Part of a small language model's weights: MLP 704 SwiGLU.
Each number is 500 + 25 x the weight over its row's rms, rounded and kept within 0 to 999. Layers, rows and columns count from 0. Numbers have three digits each. The size before them is the row's rms in percent of the matrix's.

# layer 8 MLP gate, 704x256, rms 0.0968, rows 487-505, columns 0-255
103:541467470494528512509489492495524539454500528469471477514512538565503507499524485507455504484484515504502537475513404507529483494514458492544515489499475515487465513541503495521490489521503490504521542471490521513470527476516537501533537474472487490496446542470488464514484472495507481461488509491552539537489524531520501524505505499486507524469504480521498493512478514465511508516503488537508491486501518484502417540479557490495520538517486481491457497485503503503495515460473484516495527463510567499524538526446452483494503511511498492512480519499521477532458478506542491520483464479512484528507502510494478498501527501531481511481494525480539492505449518517497448499515490528457464492510485538481503501510519493514478441471529469496540502477540503482502522488518477
099:533522504509466538509528507471505496494488487464514424492517496543467495537466474463518513497470485503475507518478495490448524488455498524532446456507497527498491488468458494492503503493520494484488502512492483564510469525472493517527504521463477521517488524513519501515532518476502528499507464495525522522515534498519499485508482465491498472457549470475501515508470495441560484499466526505493514512523472524457482536461490475529568507481513478488507538497469526470535534539474526495512519507508534492495498515470475467533503542474488474545468518478490483441498474508500524509511487496461499519509491470528502493506540524497495465497453489484483498462551494472506498505496521503501529496471505551476533524488531469511494492496525464498489523511481455526467546521459462
095:510460502522477484481488508486486506502467467491495498461509507482526489512490459510492574532539498494504466541508452469497506542463469532521484489496498527513459540478509472506523491510488471480471488449483540491478474520502501514529525447435491521526467506503530527497484486501507511480513482497487502575550505491484503471480509492491505487500424513440507471468490493492519483431512461509489497418518502503498505505502505498532480520512501490498499542510534469516493496532518466475559552464514457490537530548509454515472523471487504463491526501514519517466497523520466489503470522493490505477497495488479489542493481473471508505496475495531502484475474535485455474497508491531489519492502462543516487471499501462507483453498523521497498497519523526507489499484465495
093:503483494503510451490506503526482473472508492487500515500524526501494514495496467486473554468466517519532505514506533481498494533491525492543448485502486444482504512470534478483459534480526496521512453481483453498495520499490509496492534485475508497527503507527484558519554486510493499503559456500525522534518483537511545515511498511501504498497501495487497523505445476504504509494509527495473506474485490528520503497562463491466486497531533491497473440489477481523486510484473499486485501459457506505461504485535481496509495495513489527489527515461505502498451451493515536508480496476558521491470489536488483457488469488461485478481520446504476539496443433492461495475516513509485454540509492520501524490533486445524519503509463518454493484480492533500524549557538499
103:505529500512453504555532498520473497464519485453462520491474518540484477540494533453465505505447510519511500485523500487493509507470489483520424461525464477536493462479470491502479484498452503515512492499524529514492510470487528497520478518495465472557477483510482522448525533528501490512487445503525518489488497530489453528485491564485467483485517497563486467469524495537477505490558500509499487497569468511470511557488516529514466549503498497512432513494462516473517479499486509499495514515514493535494513498475459472521484531441485483530491491536495501515508478510519492494500505499480478525507496491511486500477491501496485471503525490478508516497487481517493492457515476526460517520513473529522499459462494500478488486512484469489501534551515504481489507541470448
105:514534478465495498540509482549501483464506436491530461486523491528450528499497553519506545473505481532509494450502481528532525497512499516507440485521518467495482493499488485514519540461497491497475491525481529519487512509510487518496528475495484521527526496522498499502485506474469535447493478511529495546504517549513505486492515471494506509485520491523503531511486471506503482492535516519497524498527540517525497526507489457436471539503483518505475507485486513468529510510499502524521515502463498501527563573517475517562445493548522481503450467467481500478501485467490531483488517500503517503484468542489536475518495452443487529478498490530505496502513458524513484499487514488452501502460490526519506493456547479509497440528528531476491509489497489500504485535531455
099:507445511481524492533508522492503511495490487439488461503458507518467488478490519524490467521489514518484492522509491486563484498455496519481504489504494501485499487490518486549550488467513478515445537480514498515445519491479481490529488513474505507516494477488501508494504510512475496490487502489482513522532502533565531487507470509505498510488521531471451430423486514482532519485544498478449469485494511480536499531472543457482533517534490473466493471475481488531504488529521556455479518462534465516523491518551434477488460503469506532500488508491459489507544476513521489525485486508519500513509507506527551515526523502523505472478505514468495493477461457490511458503479513483497472496483458474508483485524535548469512461546481523505505487529473518498485486507495496
104:476489462471510513498487524497501504460522459503509495503481500524492518490528535482504485489497455501490541501452489501473487468503522494507490484505479566538496504500480470513508499529502455530523473486488510475530521522539509552496512505452505482499437526480530501471524485486511479486487487525513513496508514535536510517477506521537503478500486533499486483532461486521509505487555485494520488502546528488500494517488548465466524553549520495527542450485491517534477502510530510533503502526478502499505531550500494466506486469513507494488437469502488509539488474489497523478587465462555496500554497514442504515508460572483524491476497501536457530490476539543501487514530495482488480463497457523510510471513493483506483498507435500516509523496504497491511510523516516
105:496475494538522478495500506523488490474503487477515471496537507547449477480510496458490500504542489484448508498512518553484510545487510507494470499495492526550493508500462496536490502497510461463469467488466471512491516540522502516471514541490505472507482479522508483513529477481450515493514517529471508502502489544522476503493489555518493522455520512500499498483510509485496506512480504468512479469518500542472546483487497523460501519512537491495470490514492486493486470576545510543494484497489526545496501590472510469480531472513472538511467466478490528493488476525488554512440494525494489501509480514498480486479497485509472470505467445483532554438488476526492482479519488532455469499508521493531507530508494461528498472493470523523514510539474518488513462523492446
101:477502511499495514432538497515528482464480485501490519519469475486524473464548550505497468508524493503529489502549504538500511510493501531487528483517496503513462507497432483511518507528507448510545529542494473506482472494509535513545523496522506484515418470507537472533533510485511496498503501489538455477472528496534534528531503510487505511481499505491530543536511524528476518479490454486516487543513488528501476536500467495494531488522535526453507485498521530524512524503480549481514519484516560511468484496475456506513500491539518475484507502465465505528474496505538487508525451517530520527515473498490469496527471481507473477492464491505538519458493521512506506506512500414492502489476498509521491515510492484535451436521490530501481522486468492495525502512485456
102:503517505496502522500531479494477494470528489486506476515511535488488487521489457520504525485517477514481499486508513513498529528479528516484447462549498466520514545521523527486472480508502488464484505542475494529568528512482512497533511499478448518507490518494529503513492513481496492494498476487532518520523523502494536496528482494501492470473542529507509553479508474459474541451489533492524510479514502513480513524526477484552540478492535478520474480455449537515509491517511474522501512520505525540438492504455473482534515500526487537500517504534426591502497506506499491505453474508519494484551497527548540486538487482517446477497510484454444492460513526532507498485530525475490502484505517549488497520489502480487510494526475493500504479487441488472487499519519467
100:497443492504493490495499454526478516482492546468484522552511542550509513499521563475467489547512525474491476461564522517519465531532495501528511458470483520496497494541498498527495507490491549501514537535513534526461469470457498541476495557467479465531504499545488481502550529484498504492460508533498498497475511547506475512471493472518480534491474449513469472489535479466503513508427482481499474521486496526524455508478517486464525519509506495478529517468490463486503445488513522496504499498486499487493529541506478513485467515489475526500475478484507510477506509483478504518473489511504497498442469504543486491486529526532461508503457509494457553483521507498459496470498549483492496504527484519518509495519497507502514462468525487473461467513501501524494514494499479
099:506507484500462476511527485545493461471522502470489449515473514541523475496517466499496514474509503558467516487506499569521494522480475482491505448544490515555477542477477532460502500509517472457481517517515544523477471506492517454510497492478458484559497472488499511495541474486520505464497475487507505505561532499529506552495515521531511501502495529526517537525562491518537476514489527516519499514519529478500532504487472500493508510495463489526506530456490556479516478546538503504490503500550470533510490499513487515532455508487507493500487454505508510515560504482486477518454520478508519436509470498513544531504494488478512496492486459465456505494492451473453483480476494482477527487505510505486472521528500488482480500511457486476506513485520498487466468467494470
101:506515478495501512518534548518481489503502524455468485523507502516501526506528470513529535534470494454532494490515499513517515501497524493493494505502457511506512518510507492549475453483472520454496488491450502570481507516513517525510473493484520516512448480511501482490530501509498523474521536519551521492531464505505528533491501448509502481484469513534510505545473518541511492524492480490508505478517526467548494493490450514541521512546478469471472488436474531461541508477513487521448500513505510522478475498498468498568514496515479510500473436529517571513532488474435517527538483508506497502532542513502515499530497498500527510471514479482484499474494509542488513476492485493520455532455477530469525508478494515494506490541486547500487461464496518498479524495529463
104:502510442495495512544472497502500544451514458506487489501487549514521495515460506481429543485505450511480557535459506476461523516496482516540470495493516484483454516492516488504509534512514494494534447469492513521452500472520481508524521505482552534501472523483524518465497534497505554509519493563579514504508484528502475498535471505511543496495536489497493531462479482491495518488512462477495478516516496501500487502507517480516552539562511509527495475483473479507474523517520479525485505503484500504520526491520500472561504488482431516493481527539496502478495477500495495508509523526534510487528486510528515508514503507498486469512502487530450452489485510517514505521500511492485487487520507511510494446511485461460509521549497523524511534485432459512518502529490478
095:488504459542511493441481498476517508467492450496514449548489529513495455515533460506461474477532524479520528445503489522477484500447457520484520513533533468492496535491504504496528515543518520511484528519506513500547475515532500522496549520448468463508462492509511531460522511487440433463502545520512504532534490466505510537502528463538528528480533491475519517492516475515504509500522549508520479519515463508496477504486515478518495553482498523496485513492534474504487516509507502500514504516489536507542499495498474511484491530527460443504525486506529468468470483466471474522468469505515488537493490527480515509501493481524501486548455499544475463477478515494506542467526511488512505529471476493481508540490524489517465484483478529514511512499481505480466526517485477
094:452483501528504526487532507483525508475511490504513479521468497515507502523467473478503490521550505539476505498521494496481489506548499518490512474513499432479448519481525516483510493509507507523510476575543475529494490501518538483497516484454498470485483498504528458496537513513532492449490443546534485510486483489488505471500452528535491510490500537526498530487491507509488511493499505539491510485526530527522478517488546482526530459499535533497502474528484514507512523500506512454566520472475484518495518526527462484522486512521516498531459503486453500506486501492486486473474513532487471510516509511442468506569491504514460506481463469529487529469442476498515494485518490455500537495503515522463512527474505489491446536447521470532493528513512436468503496505477465
103:467547418515481497476461543528503493496492471491521447450516507526519528498494539503479526504550490531488543491467490529512497482478488465497483440480492510459538524482495472559511533496502503496490513489502522581497485482508472503509482497464509501508502477472466530519538514439516511478521529499538508545528515564523481476500501536581493471472516509479504483515472512512540503497462491525520484479506533484479528530499503505496566527533529479490523496535476465546517505510500484506510505537485494492476488515522469508520497454508476492477453448505494487503501537503513481531486479485495533521494522489488495486494484512534505505483454524479483530516488485502511506493466526559506473500468480513506522490475510470472493513495479484480481539500520527525501496521510505
095:522501498451453535566530476470486469474484502448502516490467504536487466492536557519464516483500516529432554553497508495492465469512482512493524459488501488494442484511496494491513500448507470508525491521484509523523494535517522497499577501466466487518497501537532479496507533485516464491520515476490490512524536470520515489498454518491493506497514525481445478486526523505494481467503465488507537516541488532482532521460492506478515502468503507470492509523476512502461478530512546526524487444477501519480533540507519508494477520455503515508500528530504485499527468463486480484472483524518537483512503486467515534503517478542521524516472483510449515477501530500536504465477504444488492514489467471503544497485511508494513449533509497499474516528501502469477503488474504
# layer 8 MLP up, 704x256, rms 0.101, rows 487-504, columns 0-255
102:533510493499476521527499491509525501468506501458499461587521493501485552489500492475489502537518537520487500512495491515513495463503499516511487502530504512517523490515488514506488485499492518475497533498461496466508480483527510538556522497522487487487465529510458509474472479487557475532484468521466576482524487533463476475488457516491476531494502487501489539531475489465470469466521455509497548483537489499534470502485530504467531443505461481515490515549432528520539547460457539501491515497521498488528515482423466509507486520523488514493515503486472522478487486483511502525463460491476494497495492492497484531495502510491479521487524507517538502481501458491507466466466464517497532536462489537529518503476498465479546503491498461489496512450492502482506509493531528
102:519504478507479516463486493506488522522480496486496452497527516510489481523440468484511493518570431486494498498491508486451508505476490510524498464502498511497514494492504500484457460500536501502518520528515491547494481496496492484502484484470515517499493521483524496552526513466533506523502448464514526517524536513531537542481517452465527491443498487488499543512477509492537503474478544532513545483495548550439488503486467497500551511464525505490530514512461516471504526503486514510500497533492543471487484572457529456486510512468450519511449518487502497466495490532464504485514479537476490536490464467505458457535508519500507503494499496477512517464558483508516518503513524517499512514516505520513526519473516487498518519482525472516493497537482476544486520503481438
092:459499509506509485484530481480548519480519488487484478477511506445417461473511479522507525525521530509549465517487498473515490490495503504507455468503494522488515520460571494529503471497488473485468492443512495492524519474503507491505515563510465503477534481479522530503449517488475487527482474511490511540508499562478497495490478485538498504499504483525519486498500473527479536470518458471502495496498505517515519484474476436510472468532488463512520513510537499523508523521472461488500541489506518497506506505493453464495494488478439485558499520449502529537438536515501497497501506531494533510509483532543480494516524519521525529485527498519546479494488500481461495520491518480503486464487487494493527480518535516520516511462499494497473445503485497501414517477513501
090:463508478499508509473526540525522485515498510511485479455476504482523481474484463529502485506518503456498478482552484498478512530499466523472464499470461569505499526528491533459501551471448468503507494487493498476449478507514465507520494507516496475518450500481491490495517514496500479528475481491515533534530480505468515523452518483499454506515481543486518512488504490501514510521489491487529468523484509502453463473505485481503485456509487467475521500458519501470480479490534527494513500525468455517503497533521505482519486492458498514550491485515483528489504525459504493531455488468552466481504454484543523514553472535510482487514499563522516460483569509522572500473477493511448473504542524531485500514460512506526474528511506484500488499496540480481493495478464501
102:497515502500445485530484509484532447513519501503437499501508514489540555495494495518487483522504484500522502461539481513510469505516533495532502484476490499543512510487504493482523455510528536516462531495500518506541497516518505546477507454531548505480506511526479492530516527473510534482502487504490539468538500534535498516490515505480507524507502503534452536528507550512528509508473477490480518513523499501477483472506514491425474517534475506511498543507505523557544495479465460515486555494510535517510478523469526516487510480503432492481487465499539478493510496458512492470497460456487505543495513469543512479515482476492488501532509449515506497491523478512496460548476521459485520511457480536440528533484514517463535503515505468525467500491503481521489537545519499
112:443506452527531501550521472481467466481466507510504506476515509538500518501484476489530517518514454510520489498510536496458505472450494518496469513492518473494507506500543501464538466509521468523478484542514534516514494501510502485479508460488470522485487521508480537517502473449509522505484493459521500530481515483467536499472468501486503500492473499524476493514520486505520499511496491523504485486522490529523521501476510479498463466490460492520508483481516486518505528496472519484530469509499505480543466544513451503543494501536505499511482507496466492492515544519538443527515503545478475492482558551522491544526497470500497488519523490526509504522514459504488444506558528543435542467461472545472525497520525454507474471482523453465482478452514450482503526474501503
096:493486498498504502481493540483490489504496514499487495504504500501514482520488508528443506478536484496470530477504474500494509533527492534540509511525511518500521489501460510492501482498563484482532557504459548497477498477484539521483522479525516503515515460473499463523457531531512507476542489475482502500544488559528522504549504488457506511499503478481507467487455513487475507490551484493475512488497488467532539483501531495429512502531528466469481459499481533457492525475501473465539533467541459506463512497513515463446517496511542485477545493488528520516475552522506541466483522495527495494484508527439480518519491498482517509496495510496500494480501474534525499535427524525489515514535488527522518538492458470517487495457545497543510479494526523479534490520529493
103:510504505496528527541501485537519472512495506499538490499482496507466482479490529490488481499466512461501519494519475492452530448463470488472489489519507502488527506470489458532512514473518526456512539521529515516467486522486475450524475509504536530490503501477506559534448526521506534508530529520521475516494487454495549489489502495519544470514490511458526496479493500522507480511489490461512477468509460475486550526544482495533501487515505495496514541410506510469489503463456523503476505522531482517461462477512471510523501484524528496490479489537460486445510530475517492511515470529460518512566481532547490492511507503516502504502475480522497500503492535476470475515501503535492479526506503497530458496492569502511469526527526457493484505529452534505472454483510505
112:494526493524528484504567523485477484537516539572509460495515505521497505483540471512495489512565479506465521499523480511475522522461504491469459479532511520496460544484499492466507482489506533503570506476491525506521548511526466509510513505527503504530537504427532532454481477513481521520497474521493532487509537555531472528495487494527496504498510529508529447519451473506498487512511503470487539543537497515503492541490516489489487479491484445476486483482512518487519512490502564459517512492498489501526490528481469493461508513519534475461486509475501492516513493538524486510496462476490513517499531508504496523523486425454484489466511514509456466519477474529508535543475543526513501483476503486461477495513538485479494533484503486472499497505502475487476495488523526
109:469485499515526486463529502534504509498540512464515514534492490482511554486517527508526506501507485525494483495505509488465512513506469539477518483491504527486495514516494470465468546574519503519494499527505500507493506536484507512510502524516469501529463513567468487529496478511574439502500534514518508474480527548540492530509482498505545516468469493549524477496514518473496507483450489500505549542488535482547521532503503467491530500492521503501500469480520539506522509474490524474493505517510556483538473494476485445497464460568525461546513471491493503527482494490519506480516517544510493526530476512481506502492418523486524544518535541476505538478524498523516470525512507481490476465487490496520491517527492512529461509514521508502484488520515490476542500489478459
102:510517531503493492536480453475475505510518495494531513457492482498484487514492481517489498522536471511446506502545470436530516523510473522481505484498540506496491468554486505507493484535459465528488477458499510502514519509467524491510473488476462494495519507557512508518476538501485468506497477520531514509490494509481523503504501519461497491506478466503463516455513530467489464477512504500491528509485509502491483540507514500531515534489496484512553511500504504460517507547514501501512478524568519540483497464513506497509501476496521509510521544530475524503515490481541506513518506488543475538497475473516566505484474521519518485475499496487562496491490477587613482508523500491489463519488530528504532482503512511509536466525491506543487497560493491483490546473481536
096:532495517553543477503525469482480527495512484503492504498518488519502491470446480514496497514496485526483512469482500528490502418493486525504522483527532531516488545519478498468522504522491472512476453531494509541563501532531508501495511465512523532514477480550506492550509529483493468458496508476510519472490433482500522497514526447472528533553536463485509511498512484509504436506501521496507558491508493493523497502485491462471471512531519497518501462535474514502458527530510477483496479491496510510532521491491488505502521460505470472501522534532487474545506440499535533492533518535561482496509483523480512506518477529507527529495513456501514483491505475524503462526522471489469508466500524476499528492518552476489480516480484513451485503498550505483564477503504516
100:513458496480538487485569491470499479488466490505502478526496480498514506467497464487522494502508547496492532531518517534466512528460441475471501469487457458525486513530493529476493494494498476499500521557528467516447495488477498464542480531441477524513510500488509499501532492527480524452474460469529460520475504473476520493468488502493534492492549517520533517515481462534451513477464478492499523526521505494483480500478479449509487513482473516478478514480472507479526490490536504510504470508541490516492495484488497498552499490517498487500492497512505502522522535489445507502468501510494499490566465498456487489441532441486462478533524511469505492511466485476494501505550450515527506461475507488516542524489509464453475535518516488488520445499497481481467485512492512
102:478534486488469473483498511473458540481481487518490501503509524479477460470533499513510456486462521492482491484485530507531469507482486496523497468512500492561492524507498508495490488480522470536541500489540490464472524484538503491505478532506493526488496509516468523485491469484500489481483457491463473486489510532487413546556483511510489553518512502485506499478558467526504482502467544516493466495446471523507512460505504538465506509536464511499552526474506478492503488530526506534545519473481550498485456485451482513471504487457530487468553494481459485528464490485513502493489529466496514529475516501479520500460517540502513482475522501475497503492463493483508519539479487511488512538464544445503456539489519460483513513505506492476510450520526494518525487509495530
112:539510492509507499514509513507491486472469489515493496512537537517521508515501511512517490461528466466505500570475508502469505512482489503526476516516532524527525509492493507486500491486516473507478447516479466531493493565549476511499494491495483493489513495493510544519540491485476473539528480510570527488537513508493487461535466476474535522457531524539456472500516534419487525528485525524507549512483471507502491543495493422487495493536497570491511481525492522509489487482461502524516497533503506488526511466527478510544483460526512487482510493545517505481474480560479481510505503498491503545489503531508489548549542485505507485515490476497534480469484480531491492462516477488460544494505487503533540524500481510512506492502502487549470528521471490521537520517536476
094:502512517479475519546480460496475510504477463487513541484512465503464516531507448513487469479500559482485533525510550469492531512500535493481502519541518511508505563498496510497521498552523496522458499498491512492482514559487478501510505519503565476508526502478489494519504460512495447498511499506507523542501491466494505491441483474503544492493528513498513498526526494485541525494505562537533478486487512562476510527543483469506503502485514513463488518522500539523494525566507490512446510510498494512523519449516506471478515479492522480485530526497486497492486526512502548515494475483479511493477485470531564499529575489469502503518501494501511506493485488460516528510480500507559474484465496451557531510489463483512505546491518516509512525486484458522477528488482488
091:468473549496484494480503532518483473526536532533496485485500530550452504481487532518464499490524491530489449507485516489564528511446519497503489470480448455475489512511501525518508502474530478537499492511503515518520481457479518508517484503499498504498472507535526540540534493473490519508469478463513490461515537514481515516445519458473489500519534530528517510465497490487495438504548534526520480506482505505483542507482504518464487525473488511484490489487496484528507474512485487471494484498494521523520488496495477558472510499492506520488482487512457510489513533501547503514490518496484487481484483539502522476515517497495525532521578546439555518508511479504496518524551518507488521508477539495497519505538508555474563491529489558496495502466527540466514462509505511
104:496492481504476547528457468468501477496528461540519498493505509499522510515488501509476471495501519514545516498505486509530514460494506521504543478445494485513504456493519505490488490526475481517494546498507491438488526463523506507525524479469497502497493522472516510497500488458523502517461488476495486467486486498491522487501546499483481513492489472495511519491508502517487493541523490564498448526534492527471490503556531561512466500483490513508538521513512473517495488505461503506446520533503511509513459424527545474500469512512436525492486509487509543462510537483520475488502492469493540464464512529549536487504517506471497498465485498529500530537517538466545522514466537493471469524470501522508507481536521518509535487530485559521565528502488496469544499479529490
# layer 8 MLP down (transposed), 704x256, rms 0.0951, rows 487-504, columns 0-255
101:501493482474492563496449500488520496506496482551492514490519516524503474509518516515488543471480479497502514471478495514465469465503515476531528514499518522523522542473500477474480507522503533523478532528498473545506472524497472466477443563507492500492504472520498452502511511534455456508532478471496505472496469492488515511489497514526482487515548423529464468521535481526530519543433496523484488515479521515462540559475508550489538531538513518512484552519464457527500472511500478496502497514516486474530521542482491495496550508502500483494503487460513498450534525476512489509552498546504496498495453487478501491517522519499497480517536516501490474535504501509475491492478493481472485517552506467490520518539528512536483492470519514533497488538497499473479507501521459
097:492487483491484517477507518495503540511514526481525518481504485491496499559508482558500497498503475480509505501461535501493468549491507516475476491533502457479471512492556577466484518496525500489528526498548482476542495540491456512451508548469542502484517491539469515491528542500494512523452516509519495503486517488515474526469497521445458517509525513523455515534469455500470483526510493458528536477522514468520534451492535463525468459496430492526527489510506472501533524489500498533490493502483494520462452468496553493468510502528470466519489505468515525489526538506492464489483527499531532505507459518508486476533515534497523489503492491504492477557514484526511483492541510434501539507503519525507508462512481495482480485494488512519531478493496495497482524522509514
093:483498523498495526547501525485481503515489470503487505490508501501481488514452504449493544551520486469551480462532529522497500480462467520515492500511470447512494512468444533500513461496530490479517488491525557479506555505524523500483531491513475477492544482523524502496564537445515499521536462514489477494489473479455514466493473530491491521512470506489528519496479452493492520503523527450495497490520483547523462508449473476507457498499512526521470485479442501526518489510492528537501469521486534493506464463493517493475450483500536508521490496478483507518557511481502485492506483485526512461458474492537552496528535489520528530479482504455492497487531479502488539486491530492503498507539427503520516479507488495489547496509507550507453505494482512500522509485484500
091:492485507430515547495481483522500522506495531549509475504473514519482505514489501514474500529487504511516501492483486533560451455570509464524487477511509504501562510490488465529482515505504517509455492503521498506501480524512477467479507467475485499481507521493490504453478506503523472514480503496494502510487544491499516486525491498481520519490474507445494487512503468535456511490481543502480501543413453505516530455544482504500521530479522501486503541470480502503526485480487508483482486468538518479424509480509490513471481482507512538472466513441500504561508485538493514513471507510456489532512494520481476510467519494492491489478487482480487503467500489467522524512506487463524526512485511493548495489455495495524512453504519501478488483480522522564476574514542533
102:545491477502552504461508468506494479528523493477512494524505533518509552488513508470512494544502466514505473520492514534495522481495453495452484532526443523480550527467560495512496517501509519518483505505563475480494494491475462492490512521472497485544474487536506502503454480506514505536442502471495485468520468503531510478469508510548473550510487530462447497539507449503487515503523522515512481516497527485497514518479491505471526493448509505494527500486513509477449502469507528503440508523486453509505524521484495540470551504495500498466478507506492469511527501460507553508478502493473500499476508546494495506513528490547524532501494464472490536519508523506535481520480458465514505454512487537479521475493474456557479467508481472461513468485480460502504512492496494
107:534511473478471542486491508507513566505527478536513511485483478465483533499506543531514493489523501456525474522510483479535505552523486488525510475492501462496444518538492527467496558508511527457459484520500507451470497505475450488484497453556514439525460522501483518505500532490470510501488469470475504494533490540488519498480549474456540519502501503467474480503502507506470500497484513496488488514519503451533540454538506537487521490477514513521509518522506497490493519509499504487501528499471486502520512524480505508525507476517507482486512485530503474509464474448480512536532552496549527543523467510499448450497482501472496507483501471551532514519467480489505497481522524484444502511531482497489549519490497475458469499533498498509493481456557474496508478513523498
100:494472469499485519532488522548471471520503485514523497449531496499507466502463551489530410479537519486519464520487542520504549475436502514513496472487454493509484498490534535533494517530534450486507505481504469522489486525458500520476468509487510457508502515477505569512472528482522463476487489447499476491518527477492507502502463542507508539517551510520494478487516471488529483547528493505535478484500528513510454462473501516496493530461510464514520511488492503526511511501500530524504525508453477512475501482479486514505470469500508524477490496509508523537479475496485489548501546452530505459471502547489529496488562520515518503488488491451484540526485485508472514471499506505470518508482510527448457503501501456485485515485506508492513477489477515486480479530531482
102:445448507507489478526439528513513559502500506498480483529526484465484512475485450465506484469483548498501491467492520505544439520477459476467539496483485519523519488472503494510479530515513511511517489502463505498535465440482550499515492529534495502497489502478515489487478495441512521521519504482546503477514502463481524467518516560535506496527492528484495557535474515515491502488494502523454489500456528487498531506544476492511524527502503540473521467496542461451491488524528492513517464505530533511452469516496481484494524512523517476495531512508488465523534504502488515480538531481482494495498535487552493491449517479487490491497516495497482503416490517538470466493504511522479497521525517491487527474473485484531504504494456502487497455523521507504481508505461536
108:474484481475444507478511490512502510473493460474523470508537498439525478493518490548527527476489516517539512454468474431525533523483526483486487501508467520545501476476531473511487479459496491505528539487464485525464505482514496486455495517527493530486475471496498530506480478490508501477471458563514503491526521484526499503504498462482478445528531451458523493502476504565553478488477498523486489471521476506501498498536481491475523481479489516466510475445482504525492499491502511547478504475511499519479526476510476455516496517482501457493495508532491492498489471523504462534508460500525500541508534480451486495499560528504473469536502483526513495548494492510509487498482453529520476520473477467512469501499445495547466487565470504509509523508514497492501495495514492
097:530479505518473504501454495483495484504506520562512519474438499484484472508488491510534507446487521523481476509483470544494482514506486537447515479506507508491537489507456474512473479507477492508492471501484479495463468550485530490479496491491485471533468494528525479478501544471514479503495521467486478465560548450526498513464520536488506501523495501520510517496499475465474512536529483513510516542538471465517509463482483531499465483459495519477510491519480539539494515481498539560494503518475535528541528498517552527466508529532536502459527500498552566539504476489511508499477510498511475521481520499504483479514490464483486461520475476445521510530532521485527475458481484500495511481493519497537478489495461509467534505490545534504459539455511501487487517495506502
100:533521519515482504517534506477456539479480462505505471460504538523530514527479467503536468503528535495494453464517538513528520485486491535519503497554540466526503516494504551476464515539503527551488501482498479527469470536523482511531519485504520467491502475497483505494504517490529456481495499509503502519468490522486475520546528513477496499452523508512486478483532499462465515476530502486574498517476468474472492475474494534490520467536571516541501530480489502548524533507503494473503505506493495468479483519481512539511510499481505480521550488512541521486486487462512521535518530477516462520498449511479482513467530543493505455479519502484486489503545500534493513513506474479501521532527488528531494526470539485500476499514558479510470479551497439494496478482512484
099:483501465472478508474524515448485505531473565507505483521488489446520481493475482531512504487508496509510489506492476494516474540511516517511463523506455512474541530516505503447517493558476527536546496489521508538491513491507511471503508493520537456517536544502513471477487472506534496489546453487493509481467457555509472471521465504519490552503473495497485494508492475522501509502479485488495531463556481474527494479472485527494523499449479475472484498499469523493511496498514471495490545481503496525498504523527451502536508516539467510486493467442491503540501498499495500479490510490561489470529511505476523501487496475543480515541485488466464538480524527441517557538499507492520535490520486499536510496462480505467530509471486484458538459508474499538498488539528482
098:508474545466499534489480506546514478502546530493543483450500470476464502528467556519478515524498510502526487486540489515542501478499500517475535503532512521517536506492497501504506482520530520489526548531504487511504541519530508521490484476534516468466519480481530488479518499522535503503498469526525519483498531502507492518525530542435492519506545494528511530552492497430500525508489506484492510517529498511560502516495489541549482490500443509595522487476505537544490520493563495483499516496533532488487498502515476503524489506506467515487487492490479481513500528491511512508526483503494470499505485527437532484491507469473492492515516511479491497497484513485436477474488485518524547528512471525505494474438458504498532479528486481509494552493491531526508501532503543
101:529506525488524530524475499509532510456490481509491477513415499474515497534513452482516511533519501487486556458502510552504471508484532528546510464492499462479513476498490506529538517479512524487487498524505514499488476534512527509486462488509546462524496464493517471510445518502458501484495491481502496465435498479500500471476493495490530493500485475492427534517499526529499481494503483509518448471469474535511494481536521495554518479518494492464486526527533525518466521495522476510519463495493526437497500480505516498477485447555542478491495494475514477543527467486503521513525450495518527516499515468525492447492503464526467506537476532488493477495482504519490515505478547501454484444503502500502492498535505507496469479453481523527516520481483515500518475497510456
103:537486512515527499504525482474462474486481482501461512453510489560474506483504481536472519547466520519470523533530497528466527495497478479492438535509500458507486502479503493512540477490532471516492497508505496480495540498591490483480450545500505505485507480502540507525550492550516498507467538497522509484524517503498473508489508461507504488488535491517512500508496518492491500489500500496506477476517458455498473500477465525471499501496502494517454508504508523514457490488458532541480501493521480495520523455504463553493493517468483504467514489478506488516504535490513488555490525450506463471515473510508500470533508492540511492513528422497473460470496475573518458506534493537474505490501474501510537468497492535473502505473540486453514522463452503499487480515517513
098:467487544436466498503484484507456471510490484491521507475538519544484502509492497450505475555560490487509506499516462488494535506511527482489511536506506501472519447520511517479454473459524518485505520511524515503525480501437488518508454482503506510498504521509492524488509491503510488503470482497512517486466514487505499467492482502531498510481470484537523463514510529479481515465543508498501458491500474532535514490498475520511513523560488474535485512487495493540496473547525525507515526517470534510480538541471535469507527499523505526524516523474510508485521485537546504501453511453512504491510535530442443489507495461513463541481460463484508461488516507510513499522496465483484537571509478517465510535491530493531510471485483490472485457505489473436493500543473503
092:544490490545462508525504508490490476477492522443461491524510471488516448516487453470500541492520504492500452539524501475449495441573492501493488518505536470483487486477500531480509476545471503474516520532492488491518495493510488505476528475489476496496546486482531495449495494486533501503483518517549495508533506496531506534511494494488510486472480471467468509479494489509483530481479481532478548496449441495509513487519517477510529498496503518501535480526489474486528514493503489506528518508525515507462510498515447503483502526481505438518510462517489436472460479500467507511494511523521465535556521518501437544529502499490539496507476486539441489443510494496478516501518523497485487498537480524489512529456502499505495506444536486535513501517498461533470510472500518
106:484457453496478467487512479528495497544526439524531493459479487498540518466478486448535482465466510502502521494486473514537506479500464507553470477485464511500520477537494491485480548502504495523537501519510511563526481533454487496501496508485512465477514472508506504536505507524495441482513532488554483524506536578510490480488482531511523508556567551488475483455521454506513499518499508503505526440512539464500501472538481502473501500512503482517522497493482499527519491544504488493506504513473500533500480514508501530498523527459516515496491499454509533519496522494468511473524469536455483533466530519507461506536494467487502506564503508442502473507490507476516465485510495499509501520492523503499482504470481495527491521478459469483503452514516520486518501497513523